{
  "n_layer": 10,
  "d_model": 96,
  "n_head": 3,
  "n_kv_head": 3,
  "head_dim": 32,
  "d_mlp": 512,
  "vocab_size": 32000,
  "activation": "relu",
  "norm": "layernorm",
  "norm_place": "pre",
  "norm_eps": 1e-05,
  "positions": "learned",
  "qk_norm": false,
  "attn_scale": 0.177,
  "bias": "all",
  "tie_embeddings": true,
  "parallel_block": false,
  "init": "normal",
  "init_std_qkv": 0.0421,
  "init_std_o": 0.00941,
  "init_std_up": 0.0421,
  "init_std_down": 0.00407,
  "optimizer": "muon_variant",
  "lr": 0.0107,
  "lr_mult_down": 0.7,
  "lr_head": 0.00715,
  "grad_clip": 1.0,
  "warmup_steps": 200,
  "schedule": "wsd",
  "decay_fraction": 0.687,
  "decay_shape": "linear",
  "final_lr_fraction": 0.1,
  "batch_tokens": 32768,
  "seq_len": 512,
  "doc_mask": false,
  "train_tokens": 146100000,
  "steps": 4459,
  "dataset": "wikipedia_en"
}
Each number is 128 + 32 x the weight over its row's rms, rounded and kept within 0 to 255. Layers, rows and columns count from 0. Numbers have three digits each. The size before them is the row's rms in percent of the matrix's.

# down: layer 3 MLP down (transposed), 512x96, rms 0.0177, rows 360-428, columns 0-95
# up: layer 3 MLP up, 512x96, rms 0.134, rows 361-429, columns 0-95
down360 101:111186140142113158094137111134127130061124114140129160138060196146122079102074097147094175131119123124126150165139126164105121167117100140138055154152142092081126110176099127159095140197128143096082143183151155055069108157146132139146132139097147121141112185195156108130106122146103097050
up361 099:117076104100113108051124125108119138145132170102130158171088123096098058095139079146133120153126095088129067157151141132179150156097105168136105122160176154144117171134153216158154162085121085148145081112127122103204158097142113133141096082173141156152120186131164132124115167104072156081
down361 101:122030154073144160151123149149124172161139136142119168119128096129134176110168153137098036094122128114118077165133197091178174120105128143098138128124143144164110108134139097133135191111105108138082090184087195107143140093084095112135091161166104126121125130165175181123108120104068152115
up362 094:151124071171068155122036160150135150130124112162125101163138109106113164088064140124102099137120082120131066191171128104169080168144125156080152136138138144153099106141131162110189130062111131114107164153077078077073142147127136120164102137192069141145119147142155121116139161165152127095
down362 076:133104110162128139109156169154126115164098188156198131131164009093112138109080069133143117154104132165170096140137145088133129127096078156104171107152118131187095074126168097175178149086145113096112137080146138108152093138107146106153064152146093133136143125080102155154141173110141125178
up363 098:153140101121105127153134167168147120198103137066170122154118086153123124106082118131142112100102090168179099222180091103148126204135195092120134153137121174145126104123124136140094110096162141108142137093114084098081095123135108136115079164166047189096136133123109146072148158139086143115
down363 084:116149165160089120133115141165072122149163121068067108141142160161145139183080098140145125109136099166140106095227107126153172111110139137133147143128195110154128066139162139131172114117098143106140163118146132118160103119097129081091075151106092147129179061103097128149084118128234145127
up364 102:119138172154116091090145128128102122153102106138157250130110136068166120146142185140227128098142144077136154077151110081114171106116118140079139119083079108120085144080186137159124099073118133120115151161114197151118121114067129120173123129144101129154130100067139121129147149137124133115
down364 104:173116118136065182117138149154101094095117168192125106112097129170138139135082097157105143085139095108110085125133139190133094150163143133174121157097127159108142140107148161191094095123085164128077094122105144140156043094151072170113159124115075182115128101136105064125111207132167122163
up365 087:169170121156160104076130163164089135128160115127076121136147183123100118119139175156105131187070142080143099093134111187143126083092116124118144096091139200084092087106079084143135149110104148158171129192112133137171122092152108124128181088102097083143165090104174176130168138097121173080
down365 095:110134135139151112085084192194135109158142114098148094163126135111128102093116118117162126119110153137071110097126178160111098110066202132097203118073140177116120194141182135109119099128134188111168121146117114168192159114103133127109149101172096154114128108118101139091104101157029153127
up366 116:106109157127153191101106145128152119122117176138053068107161135147097202115143148150130190107117120125105148114158124189123124106109099123144138177147125095054086137085079170123209182106187113151106143088100185106120159118085137109070149109152123136073075104133129087148134133123139146148
down366 112:102138093153137104111129171132104135141130077130066109109152144168125115144148151154172122110184125123128172062174152109144158131109121088198090090147152140137118140054104201101201117148102111141140156103092129071126164143124093112066167090129139078164161158096151155134088129095093098196
up367 117:092198144160138199161175059078184149157130121149146143124145100129138133127133098111107183178138115128113061157110159078108129117177174099119143117078161160140084120115093191139158080136129117132091164123110093154095094070144164088091164197112142103124130125130114126122122142127114044120
down367 109:115084115081162128103106108067119131150156150183152129145171075126114135158227108114081140177148148124179137143118144127122111095159175117190126141117081116105120085137128052111103125124110111082120192169100154153156166101077110078164117103106144108147216132106075159115137116151149126146
up368 100:189149073120129157159197045093120123101142101117126179115084171116150188142124109122151134104157149132151114098157119147072101139084118139112146112079097173100121118118139110144118150128089078097213154146160114152216102100078110142151142158175108096056144143115108115123111142144116181149
down368 094:085140137194105135160129065144138122122104127172113144100154141116126107137160122187131069140106105105090124132124131112099168131176187112096206154148233076150097100122152128164155119092077142148064146151116139110112130102134109099093143131076147153130121141113160078109114083214119174116
up369 103:111115121119177101127144097099162154104160119117159065151116105161110101091140136141080186110127140163181124151134126159147127153135084084115197209189103111153092171136138113155140144104074095128128159086130128047135126087126134125102114127156158097164152102100075117113158185046143129192
down369 094:148137133144117093063114200149185145156102118100069148143137131097094138155108095113146128104142088033044152128076157097102166139135132145140102121106092190152111147098072194100145109124118136102159170122152132111130157162131098152193160089159123121155130193139178135142095130105152091107
up370 121:091136121145110142117125177186116137171133099097147133198152111118125072132117169158126112134109138126152073123186110049140137175111131070109170066134085160148111142176175094159121138055098133121151074092091160129088143158168155127132086156181067148137135158115105068153132090110091138134
down370 123:161146082114107096099119200112111154162100125128126136120171087093140170138175124127171144110073130167111068155141145068082161127180122139115178152128137102174139123126095223128087114126085111069153149068153119094185109119134136044125125127099130140184141164149140162121077125111100141150
up371 109:150189129140090121091118190132107166167094118150091083048153107103159150088113135140121079150108155090099121144122112112140166139069074086099079156190119100173141173077154153150132086113172148090092128120140152114144130159166093092137155150086140134168077161158145168148161163067094122114
down371 116:153102117109178127149090120200189163137167074135132108091183113104090122210090118121106143108132133102103066157122103138105158130181152165175154089092151169128140100139075120139116141096122104117124101165128094070146111107141067161123112075082190170127117135201138131075114114145124104155
up372 095:138146102162169130102106107047157113123106135100159115213091068116128152144173073118168114123162127179075161173144184181100105148083111146131122081143104092158130065137080127097103110146126112160152160122135139100105120096130132173119089127115187105122130146131147122170068144089172198127
down372 089:159093141028117134150116123134170115080154159137160105055147121166073137141121184154122151079077136173141143128138142158113118059129098181126147184107162195153136193135094080173104140120110116130138126146110147129070108134128134135128158132163063150083120084109111075146157157098150102145
up373 118:166181113155112123139162149177145122107134151093150165204115192115105173126156154115152103061094099151111077104134077168089138085127142162114132152103101100124096116088148129165093160161073105109129144166129132108166194086086175120115150141095076063129170084067129154143138122091164123099
down373 127:097099164125163113110159123083183070092132133164176070146131128090112128127150188083104167157087186157146178149191108167127094107103161112087137141162102140112131167084155109113151117090166108120112067175147091155064154147065138109162125110114071189146101108124115157166149138149151153129
up374 118:092156111145190169093127113082149113195118181176143118163169144157097107096107129151142145150078170114112115114125115150144148096070109083092127164130116090084134128079140112123090149094168191146118105131155172133099123174180121101107121098108185116126172191097079074152104085062132088149
down374 120:137181132118066162115111145080156089177156158141168080083193108132124111090129101117181122192141127054087105090096143141167127172107094068146120153114099122150134101138153095104118163084160122137200084146101092157119077167150074080149144121153135148143103137169132180133133118163102169138
up375 097:125183047111162090132093111117157158081123193076114148195149097127170145087174116178126102152124102110137091175178095110132159106162133130061106085085129148103123152118107158102122122104130108158179122136140172093097120126132161124082085135150167160067085143177141111109077150162128160172
down375 113:126107148084175115155155147115144080099126151143166126118094124130143151144108142083126123081089110154138160101120108113119075117066120136145128110181106123122116192115177093151142157201126131146127122126162134178212149111110130159178102130133076114114173126035121135093218079123189087121
up376 095:139158104151132122108153142161126105166139066140127108139055152152101111126154141036154089123084175053147095100135103125121152078180160084129142144093142089176178184147096118109125127133079151175056094190119138158134135138091108170094173160126104123153186136088119125140171123130117109128
down376 097:167126111121091156127070172139111172076082176139091114113159072105141161126093127122130141074139057126089156130168094099138085123112104165090093148165086188128147085133109131154192117085141100155115173101169185082124106133135136122166117195073117103165153110144152138121115125158115208127
up377 094:171127113145077120136131182168133201149088077138108163170133144084164149123093139166108166173132124094104128118093143092189118122106103060156186129083146110100166136181127131127160126083073127119114128101131107065124165157133180116144098084164082112169112148106123106177101109201094089109
down377 094:102197121121170093150068151117107164183153106153169148113148064095116139137200154152154054172116153108141131207112133130086158107165095165135071125093071131113129084086094145085103105133155117131145120122151120097128127096140099171115133094117167075150098135180160143140140169070117168141
up378 102:121142086079120178108118150051125102105158150107103077141177119075161116101168087100159082143077124112078110120144118130141191069175102178121134124111172143199171124124109139120148062138116147127155170151130093169104141115179085097139146172128206121113105070119158125102137170129153138118
down378 084:079115087163114148134096198074154181162161120095157148089170097137093097118139142028112126153109121146119074125143137087132149158152146036155088137167147089140156176091118175151144111115114141199097132110141093120102145123149117152133158152172113134167088151081157132103145114155122067099
up379 086:161175121072167142077072160144065122126158117108140177173160119074107116129118160085135110111073105104154109110125103154123125124148136114123145096078138164063144138071125091157113151160169111178115097171122105081102203114139083140165103194172082125123125113144187091138155127145161073146
down379 110:189116124154134162134176098181215146154168171114106104190047118127101146077131089087135174171157152063168097112117100119160124139103121133135185089116130142170105119138124177083062163113112083123147108142107109123130174130125103156137138168073159132140176134103108100111144085091105100116
up380 089:117149095136139088173106159088147067138110079100124119140128092059154117081122169122071203143131160109092158123151160137136088078084154141175157130128188138117131135182117172099107083140124094154161151152126102056117114202164199173146123097124119087118130133126130132136090181101164109112
down380 082:120136159149135129110103155164112142153133106106116105075203059142118145102116152103108099076064132123121110129198136099103181179169128151120066118155151154118141066137113126221102145118128165122096148146128125046098103114069119176140128182141141107179131133165165103130168141089112091139
up381 104:116129166154125099096073123137134128173133106089109122102140150139090071094197098130138147121147099164110136068136179147173086104106172108215137131113111133172144117127145134172113160161105148153135043120175078123115107098092141088133109058137170167156104149129134164203115122176153079120
down381 104:105145163150156112097149171135135151191144116128194160085130146107142089077107142120143130139124089063119134165073086152136106108069113172122146070114158115008150182096126127134089121107098128096164173136197138111123171158150157164119170098131144090150114170102118088099128123090125149137
up382 095:163148101121121086093110243142126088089194098131124082175125182133145113136114142120163096093103183117129085138101128063120146127153151098122120131165119207099124162030143115129155091114146121146066102143125130142126103117117155135184104123108091145105181140111130124144161177086118160104
down382 089:140160196160090140134108081109093079110086131123099094123118143121140074159125085086097157166139126143185081110079096198124079092083116137117135152132157131097065131160129159123202109138091082144202116182152148096115135185133125126111171165121107072159097125124165151144130122161115182122
up383 096:124164077078127166140175123120103171158158144119087122123112142109123082096105152171143091154082112141147141144133104141186157099150139046117094120108102140092174113122104086175067108135175165143115105152180152099125118178136101185100109148093090101185196112114103123166129118139176161206
down383 099:147074135155098190148149107123187133065152135108092062053168139094156151145141130161110160114185118114110144103155129150163097182156154114084102122110153160149138138195193161112140127121137137079098137126100118138132126069124093066119107187067116149150149138082143065089127112160089135129
up384 091:126120122124153186147116192090149136150201154123112094070146062101117093108127106065110098126170150163168132155142089117144113172179109121153109155083136140202126092104140089104179079099160172129130064106164127078107102148172101096170130139130134142123069140169093125107128158132111193121
down384 099:089141101128139115176150105099152118128120117140175170173075121111141148131161098101130174152108142123186101133114120088088147152142130160164136082128109100100151104103100115128164194216159148121133077131079097162153158123146145102122150108165048135123142134044169145089154100156178045103
up385 102:116168132207078179116154106107107137171079151133128082078141157156142125141128152130156173144098086140145129184159153095153157103075113093108133122162132030056135124152138172156110137136104117099097089177129181111136116146147147054094146101179113117168131144101109102138140110176129065112
down385 113:205111114165164122110124087129138149091173212136152113189106159136182149130103120154170107104187136116162143058161049154141023120085136156094100164103111100150143107154163107109110088118150111116155107155126106170116139122121129169153113130101068166089130122094114142138136096139101150104
up386 084:168114167124137137109125153125104124157140062097138130169117070096133153156106151056141102075169134103068153073173107160136086110096200100130172091111117082196158133110160115108135113185165160170150132093141088132091142152151095109152117117072070146176130143146167194120150095112135133148
down386 088:134151105153113095105189144160056158166130128132066125106144133164143153124109151149164100135157107154127088118115097105149147099134075156158036065150151148129087103138101155167062171178103146162135092139088078120114133153166115154089132144076115139169158192097192130134126069115128110097
up387 105:125119107173147109119068081102130164108142132077145151145115158124136087112166157125150139028091081095125129112145134189140118160140129141135145086146129156075109183085102095203141169194100124168131081143163155101177139095127181171111106128115108119085152116092180136100181095094165140129
down387 106:040095173188190174114096148101146091112128105176156119072163082093164099160105073126066131150135169083089147148086138080106189162139136166112134110110149107168120109108155122107155102088175149149100131132115142160123095142132103133166128133121140137128132145129171122066151142187111063171
up388 093:106181098163146110118141112095164118121145179127146116218108135152082081114127124168099139082135105177128128166190096099091148159080099109130111102096077169110126094178144104153173102175084148109181135174156167139083107122119180166130101126150110123057137135107041121138118129177143142138
down388 103:120114133133130093140110158124133119109117112140152126112120122133173113112111155120168087108056083118120127160190093147074091147107107121169124160177193078053149235107127111105077176201135119114117179118142162088125118178112173144126152120103084135140150144076122085153107156182121110102
up389 098:127110128154141075140183097157132138091123077115069189122137118081156226150130165162121135164122117123125083178149056095104140154126132177113155150163165075165113103138104141098092140084196155126152093109106155158168155118119136121151111129098116129104067126129084164083110143110134196084
down389 101:125122166125095162145161132097201118149130192128155118099066123134113120098088181120070091131097129136118143094117150154133164129120124064174152161104135138148167139164176107138082146111069134097104159146159177168054173099105157116124076088115115127128149045105137085137191134115167090105
up390 096:085153167101187093102143112083147168139185129170161148160188067061086146157140164166170147151138128085137099098103124111094135118116162074085157079111153100153161121091108148123135097146131171150129177095202123117120096119145122086133161141095070101131103161119064177118178120118102122115
down390 102:110089152115104160085118095166107065154092117090162121132117185132095072141115107078146110106159157127191158096154135103095100143123128161168090127140230064119087109092146123149073141127101121139109131163097102154139125115093157170174103131090205111182147150126179087173119151120110152135
up391 097:091138126117063106174150112143203123170122182158129089140119182137104148090101088145117108075118042128050101124201133131118162122151075107108160167188115102162146157115137108134130126147137154116129155120176169135088146124121165117125141113094130134183090107082092107140107195153104080098
down391 128:172120134122170128117105122117114125122138107087136108215100134083147110112109203077100172152099184126171151165136107161067132129061105148146149157089169104119069157130175144122167146185189142147121140157068093091156138111089164115111115145079077083110112112130148099121157087139187119131
up392 089:095107105143176110097136138140116164171114109165138231115172071101078132118067198120115120052173122162135153082151132133107141137164109106144129088088094051116138127115173109153121111167072142155169147140182159117106181089094131089125160093162132120123139132111074110118111144132110148160
down392 080:163162074144088139170121107124153121070080123131105100147083145205166135131131158121101123110111142166160126178132075165162123068152138215188083104125121107122170153075053142151093137107092138164104089158126174096160072119157168095119103156143109151097116149102148118150169132103106141099
up393 098:157132165145101125051121074121111117100170083091065129137184136120104137115139133100098087171165153072103127111149176112098158187130141113176124144147157119152097163111143105105129150090090121101171172150101135155119049189112128145148133218135123071154141124191126154109146185100107118103
down393 093:076128141153142197111148148109075091097137169147160180109139110131098155131124136144110097168088130109189096124116119128097103107073081079132140180111130097124175111130191061191171105158135127095153108118128123152105119176142168158093096139138055147097080069142121155142148125143173203123
up394 104:088190138139179139108128096161150127154111178147033124105156099107163186139153126128153134095140103133126140188137085164134085087169129199123094108103150134090159015074102149116142148140149121166130093124132136167124143076112136115083120096066170133138168117139143134110110111095162143097
down394 099:065144136124087118106097151141108131154118069156125110187074105111141159078107146154174104141090117139117038171115157116073166142184084115140124106068121059189140140150164130133187130159136154102125105094163166125130120143177138108117090117151096144206201134130118134133109170126134114149
up395 092:136156166071139113088158107079147083103149138086136105150142119126131104073127175077152157105138154105167149159132089163136136070062070113160131144153115131087134140138112172179090163150080105106096083157141068146113136160198103101052125134113149125158121162166151202107145123124172131084
down395 079:135135107163159091055140147098127156190114071116144139079122100166134151138080158132181146121092103138136127121145159187090173182165191134133156082120129123113133174107082166112211075180165118103154119116121126117135138127088145115120139141100106126120094076078102036140175155135117144134
up396 105:120160105146146084082111122137175148096151131066063141124124134173141124070139081127157127142150148094154134153148058164142162154164149191117138103131150157175157134077113200090075179123122161102189109130108098103149175107110120128074165138078091143127154145060132119102105073090147148116
down396 117:109131159164120143083094155183102159116123104089090111121139124083213138143129177158148082143169097123084088144128145078081175161152110145081150117121138102109118117104154139143207103123134175130070153101098155098111076064135167152097145133119185101192122177174111075164120118127144157134
up397 104:061162162079154116097131138109138144143111126147103219095172170158121137103204116095075114200081102096183139113118128120161139138075155097126146134159109108156125134102127202133134135139066088110116117107105086159069153113140147138126115158155087140132119123056088122174126139151184140165
down397 099:203160161088096149137143127081193179170140097110097184146074136210142135107177121128140136098164144076116096111106094189152136143175168117162089167141116134131114116130116116084024108084122086127114156098126169160125115124124123140121168134112063140088153132141152111142103109102115146085
up398 121:121144160145176098147050100179138118113170158095128171093159135098106164175137167172115132133110126126079115125086215154148131162114176094130155135138072080060086155062155108167089159136156106191141110128138143114109116124169116099137077097134136098169122121161084191149103095135114113138
down398 127:131116122155146151112091164126133175143126018129099142142128170122161169111134067106091065158107172102148142103184116076154165120197167122110157143143099078133164104101055153076124121108077117134105126125108127105187139150147134130112206142153168104158128192141131146132128114085121108101
up399 096:136123121086140142132137102150134086079129149167178096130109173139084080146193124135190095086157128127161081120110069166163138105128118093191108099093060142154145153116167140199092178137093107109145076180122165135147066093144108118094109169076131125131164159084128125146136153069124157114
down399 083:085085116151146075083100161089142183163081129119112143144123097150098168121178135148116089129116142088127158149062151160096117123119097129102081110117091112121106127081142191094207091159183141131092178133163114129138197191113127121181107142102121076132094178194145162136089106127141141137
up400 118:140120125129146195100156173137185135158060124162134104095117109067151128134103115098129120138113146159141135093187142105116152134187143126129152157123105060157196150086143138132088104082182149159086183105178105118109105143156137055169080122099179127151127107155113098137089148086085076087
down400 126:109140169129070078101136131117148166086111107159145141125146108167103148115169134174156066117110109087170117120115052156164132141084117096103114181115135169135109200081094180119093122126106175112161121115158146175137179114113178128076140106134051158170107116190133142134114148173063110112
up401 108:158154131162109152157107177188162107117108180126142119140161141152130159130128149143134062138052175163146114090196098109188143099149100075104104112178023121113140127134130073183111162093130152122098119108150185130087106148119125101107129084160093104150153080134122069139087159136124121131
down401 108:127132174140056137075143115065140131159137111110137137129149099088110129140092148148154161115229093060082164115159145157105137170091103155212106078132145145128119150132160185139071157111110127115078093148115109152145141124079101139158173148046131141151127155133137097123086113162081118133
up402 111:159160092120164126098071057162139129134122125127125106116134172148092095126136152117144131116056118148095131105147156149167100094067136091120146162168065058125067168183147092119127130159113087108173191143172089130166070096158118106179193114158108143150123132112134100189149163132137100107
down402 111:114104123090135144150123151160156116159107093109084089118163070127184049157143098112122137166079131157106134152098112067150146112139162072084117169112136143100159147116117151136163073130146082151134156124163137126182093141121129077151128146100156115136126236107147166174130149120077060191
up403 112:117130156147138197108090126145134195126146144166104178150209115142079084143076133118152155114117075115134132144096165149087126086115129144124144100135174093086156168147193083145143139112092061085115136187115163145129212089085178121126153086155128135137105127123110102126137083104141134062
down403 110:167159095134133096150174109148140147144146131111110106186141142157139072085162169101107123128073146150124113206140016154177113093133131125121190133114107128120170190168120094059088150186100113115137122094101103099115194123083127132106132126141127129146103117114155106220114129102133125122
up404 087:142136083150156110131190078101102114145164162209114150114099082093164088175141140154138138139117103122172116128152139137110118157149161089073142149117167156187126121092084152138146031058147103100128152150115151120067138156189107122097066089140130187140106136130122102121131131121097141062
down404 084:156144112147128136103114193105038130122169153166109132150094097111169158149129124119095147118051131123132106089105130105092158150091132141049114100076102091167118127086127157125171102157098123147114125123142142099121197163132149163130060072154151205178142120091138115131128108181199124134
up405 076:114124154167102135084135133173129125128156113125161132132152041152147067084106112163189144109110195152147100084130159117138104157136156156141093102078108103120140144089147103163131098181164094099170060130128098149136159164094155162118133179121065171195086134068174134131121114083105094104
down405 079:152139105138142116151107084156088145185156111134088105112107130135074092128111056051128161150129181161114180073112139114114176107144107120164148110144144169138083065122074143074137108197086110087139152186107103177137109120111082152163158154113207095117160152150119113116150170115142109139
up406 129:114200099193065190115126126127142100154109189109106075120155154168084152150119154107125110128142122120142129144175127129085096158096107037090088136146104147059113120124162128172142137136169166108084131132145175152092087156146094150142121095160047101182114123150166074138131123149120107107
down406 145:145137133193114095091131110149158138168155156146124151190118178103097106130106123127183175111164105036042151099162147126118105097114187128172111166126119102123128139144130151073114138126100188125046112117128152123116161153102107115114159120130080154146141124148201109137102092123106100048
up407 112:159157163121131140156159177097165141100066136108136144101121164140134160100106088168174096092098049136116108174152127159106067124170117117151102092130153127118088147061137140130187111126139165115147164186163162112097174153119168097130111116114141123177161090096077098091034147094106167114
down407 115:105140120070146111255147064078161119118118129116096113114126116119126116113089114160120191136114087127203154130106166199121130072143166111106131142160122088119132090107134135099105082099161145137093115118145114119127136103100178130109112075138173151106081158109096137163151153130166135200
up408 098:158105142124174064079076101102138131157079108159088133140130154142106171118183129167141123107178139134091148150165091096092153213184090138096102168128070115177107171112099190101121125130132128112142159096151139177163057138139090130159092163097153130080112149155109167135094174088124144128
down408 101:172069134112117122167211164174136108087103195085146096163140158119132114063136105173116157095140087159172087105174151142175075073116155123108135169126196144112099135161149111140121116097099136098133101181105106136116170125102110119149072122149117122113133057101110079148188129109132163158
up409 095:182142147126166161129115135123163123122161091116115117130149171121079115134048141158166093106133121153115113117185073103158133089120186084147114148100110113123136150130218154146081208123111091155162063140128091109127110093102099143117080129146119092118196173112095157113194103164123090086
down409 086:134136114144064086152115118132080203135140126115151137123112112167132189057161138143122146108078081163122084144184137153120137142174082081129125092150126117140129111153074093152210085097140178101116133148079117075159121128168154101061133146075093117152145095159108133145160140134200146146
up410 084:227146150102161129126197140082178074162133082159144113099149134158122110143104108178152113133135085071134097085104063167125151112104151079173111126097132153128131103179127131098086090149151159116118153176151113131159146182116102113153112104065135119135113130150155105210091138111094179153
down410 076:138134112111093114096186157155159086111143077106140095105179085148094192172154083118099058180102124126121107143109111133140134091117149089079099129160113086161130095220119091110184109111147150118108151117152125134154120124097121098161123169099109135125112108146131050136172204197126146171
up411 109:142150113150165134133143159153200151049141105140086144167187144111153091128120128130166130120127122076091112138144190144138113156107191108142080142118152088071147157134143109112063077114158126083088181187123169090139195131096181137153149148132085099153150143090107077121098081154106100117
down411 121:145130133152097166138103125130151162142048110155099171152134082087163146132165127122140103103121134102162098180152169136143168148174120169109101156125146076116116136107105121113166186168158097089110122135157154138047104162149155087037095186097086117153079146064136173142067112117100124135
up412 101:069120147124186121139155090134168121125085109085104121101092116167130079130141184085111115147138141103161115134109124121139157130070129152127102200195180079159179145092164156106119189210118054115104147161126128168145079098098143132087145083124057104160146104100141146132117156111109104139
down412 101:153119146072116134107108162094124151119107148133126172201123115173101149109102144116136111060135115116127157101186149084145068103119140080161084141145156148149187167118116121068116119138121151117137144171149156113076135139116200164106098140161038165124159089141065168137180087102172118085
up413 122:118181115157085146119169154095081134144100121136065061069102094081120139095143161114126119079108133088096105082133137081166149125112165145120096151165158135131124120075104145172156101083114098175095095116115116178154138106182144112147161133144192123121157157193158194193179140126154142101
down413 131:151102133172121103115129155147164154114144095111091135124151093174097141147146099163099163099168123118089109112126183115154196127181166131119077134093128200094111090079076212115084064062105124136142138113122163111188128122157094154072144152130180126159097097176155099117142104085109150123
up414 107:143112138115084124161105110144130102115122118079125099164122151092126099093178131093149116111092141132137072132111143152131124214219126106144154156141127107095112133136133148109129113129138159181195173118122123086082182122121072077065135170156156100108092033126150201118156135151116162084
down414 104:130139114140130136087115128085153132181119143084149190147161125114112147065159119196110145127054082130084115085081160135117094161152106161083068130102130087150075078118084192124185091138085132117109131131190178095134161164166148106114152163148132108172136079132139130134135146165141085170
up415 116:103178078191190130097162089120132140136132073105130176103121124177124157144121175072166182096141091090141158109122091113084156143113162070116156118115119100120134071136170090151102144132111128125126104160170143142107163052120185132147113138095087123117141147104192124105175060155188100129
down415 115:110104055165121175073136117152129142115100144180146126153145122183124112139077113145094139148196084148106145111154120068099172143218131081136138079110129125142144130104183142129161106140128213105107144086137095135132099081130117127102062167141127104136126182148150148073138122157113055156
up416 095:141087127110164082129156148122128142092180157135153075123131173134143074153065113060143161135104153131130107147187059125145176123115119098111112148129144129116054135062094149143126179103128158154114141131110187149133119041159119152114102172118080139127124127113197093179167162104105179154
down416 083:087154179130142137160164135123133130098102138187146119082148120119092089115039075115125143142088162177075123141046093095181158085196165161115148111077173138101106092151119139105122122084126104088107107122173183157104132130109125130087128177134178116127110156183129148129110163161154101171
up417 113:196101125145179103128083149164173107145129206126103163127122170112146116115163114139149142147109154127159126106147130140084160126117176134169151161148187087103103188080119084117067150106181094132110117158078149135108136136087150201150102090093073130127093135147110067140111068098132062136
down417 124:160195136165128114138132164196141140103129173111121139163129167115153091139124111094181145097110203072089141123121101080104149173117160141121119139161138091043181120129136091116097150110109111093116167121103114136134125116175186122145120109085135138206126191117177082118102097111076155068
up418 097:133134139111142130112162159175086142146184155111156144089095102136166113137125128131117092160116099087158147095155114173110171077117118119183089108109098143205096094093144156116117115130126133182109079138163096106143112142124034085102109090093144177184117104138151124209087149149130207164
down418 098:095103132098088186123167202183073152142126163122130166095051095149160135069092067126065134135161099125158088184091140167110154101150126127195094110114106110147102090135102147133187123173088133174112128129126166108119104103141134145128098146099073137153164097121115135134168144141119197144
up419 095:135167148112158085073113093131139137107172096079131167136160133112202166133132107125167133148116141163085170114173130171118110137130113083108202079109088090106214140126145135125108127122124144146162167160113151074079121078089143125042172159136089157185151091115109113106111121145099074131
down419 090:154102180149113137079110134157092106166144115144125088147107115129107138140192135096126145129136109122105075085163151149083083184127089139107112132185130141133109136138106107199164169155097106113115102092173187098097050113113096072133118157100157153142158163222123147163112137165108206141
up420 097:122162149070133102130110161101142138147132171118157111117159081112149175098122118134085051113162140140095110173159163130159159163113113140064099118099153125139146120128122120113192136096102124132094088140191134130050082159032135136154062158151113165164087151180158093148084156163107154148
down420 092:127120072165163132146152107106125069121082100130184133126083137136097072204119138099151107179150158129145168092105132088136125074126178171095143132143171097129071176114149159102107163115120142129129123112126146102100088154177141076111192058112141117096168195152132137129086086152156107188
up421 098:157128115128130123162107065113159152119143147178154183117142170168113113080103138110122159113104155157121111076128075104099142103099154111108157124060128180095099118102132164151055133159069188079187109161188176160133172126148148144086163148102168128111117142171111101143102101059124182133
down421 084:076120097116064094155137103125184123135142079109149132092161076118187082080111163121114130167160161143104128212142147119112107153106152125100148091134105111120094118116161043098160074115137129161113122165100115166139121137070159156184101167184051153155118144167134131121121150144166161086
up422 091:107154156124138135160136102116113111053200137090154092091100103101107196134131070046169176106168141147106172119097123160155104144098160158094107121118158052097102077184110108089101172137153119170175101093165147124170168095123094157131145140112163109165085095136149118164119127132116162127
down422 076:118135133119057137124098132169194154160075121223143114084166116154090137108137180216097143072101094128164095163150134131107180100191073111131142075176131158134179134110095156114129155164129080136108095081114149106071105126124156133114109103158095135130092094151144133157126158109124122115
up423 098:155117047204114150151103127146117162157133160139127173096144105125103162185161124126117131151098124105149096073089193138156145164128156086101112119117109113115140109129130119166198083083066088093118113086084161119156126086146138111172143085160119054091130122135118141169161091135184141196
down423 105:080102150103130123109106148158125116130074147088134185123130175110092095087113085115099076149114175194202143149060137135185096133111072148138047109149067099112117109131139120120125175096150123159082156072146114115126117178160152157160170126192116185138155141096154122147130127172133147129
up424 107:124142133157109173195138195121116138140117148105134067149134142053095152142124189140110077149080115150151129160120141123131178151095106087128104172139094103132093134133182107154142118106131092138096121062159173107047123118103101074068132093165158174139096105139135117193126188176138136155
down424 127:129105145158139157139103142189090134123125153145113127114095134176137102129136157123153161073158107102113111152030119112121067160101079152135121104072145181120042096116105151117154112127103114149097183123168171135141113142169109199156137137117111109138126121137230179111088086139138182154
up425 110:072168160111149128156152058119130108113144176141123050102179105095077154125143142141073110132089166145130108152108146115115156136092179109132104126143125111111147127085123136127151153073200130184115119135149118134070094075164120095117089115102163156151143091112141252179108116150144121146
down425 124:115068110120224109157127157155125160135145118094091146159136135125158167151136146104084089144126144106177104136141153164112143073101079123207121126105152122166101128081111190152113120179114114112117146152096138074169101108108115151100089142149134119215141084140089076113117179046139146118
up426 098:065178138141194132110157128038154043115184134163133069142143167091137104096144159123102112131167129112116104145179084165141107105093138140094132074125149132148137119155142169076085138197130125139079143179105111171097122100116132122119156072083118145112203127140141100159148124157142121147
down426 088:136115135106092120082120094108181142117120169128134157148164130125122151097137196146103128118085070145118088121109169140083122145161132143117105079169120133174139147141060116181112133163072117120109163132193152082097093196156149053185137118180061140106102104159106121124100179156077103099
up427 106:160143103200135143143092151174126186076129115126109147067171166131117109130105107107115154112148156093119077057147113060094165122151168130101121095098106088183092145147197115096164108161120154103102084170135060156102129120164126124177076109185118112145096153140112154131134080152136086158
down427 097:139173110133101158135141147132142128128184108119080133091180131147084155133181137126121128157177170084120078129093151114121200105183126132081124106093081190157098080144088107109170124149081115146092098159065124117128170104171108105197171147195150120054099118117149149084140128109132128094
up428 104:139103149122085177158111161169122167112192148144084172148065214139051060131093083128146097115077168152152125124112130071138149134139097172143136133097099105116139152138175122136092130099115090128157115137084137077161197128102126171097137153108094117152124126079161184113156101158106116093
down428 093:088099150094166140152130110106098151152085186112132076086178109105211168111190198089086177150086076151176100127149102123141069096118139066086150174128118143115098099122104090152134114132081139149153106106162124138111118097148144092125145140143117128187128093179166097155128158100178138113
up429 101:145158110081078141137092147091152121195113145142162111122101205069131121153136111106125185143131101126164082163089150126130167150152134104193136143133098149037162089111082110106118156146148127095111062152110120137117110123132099105147192079150121134173081112174054147132130104124142136195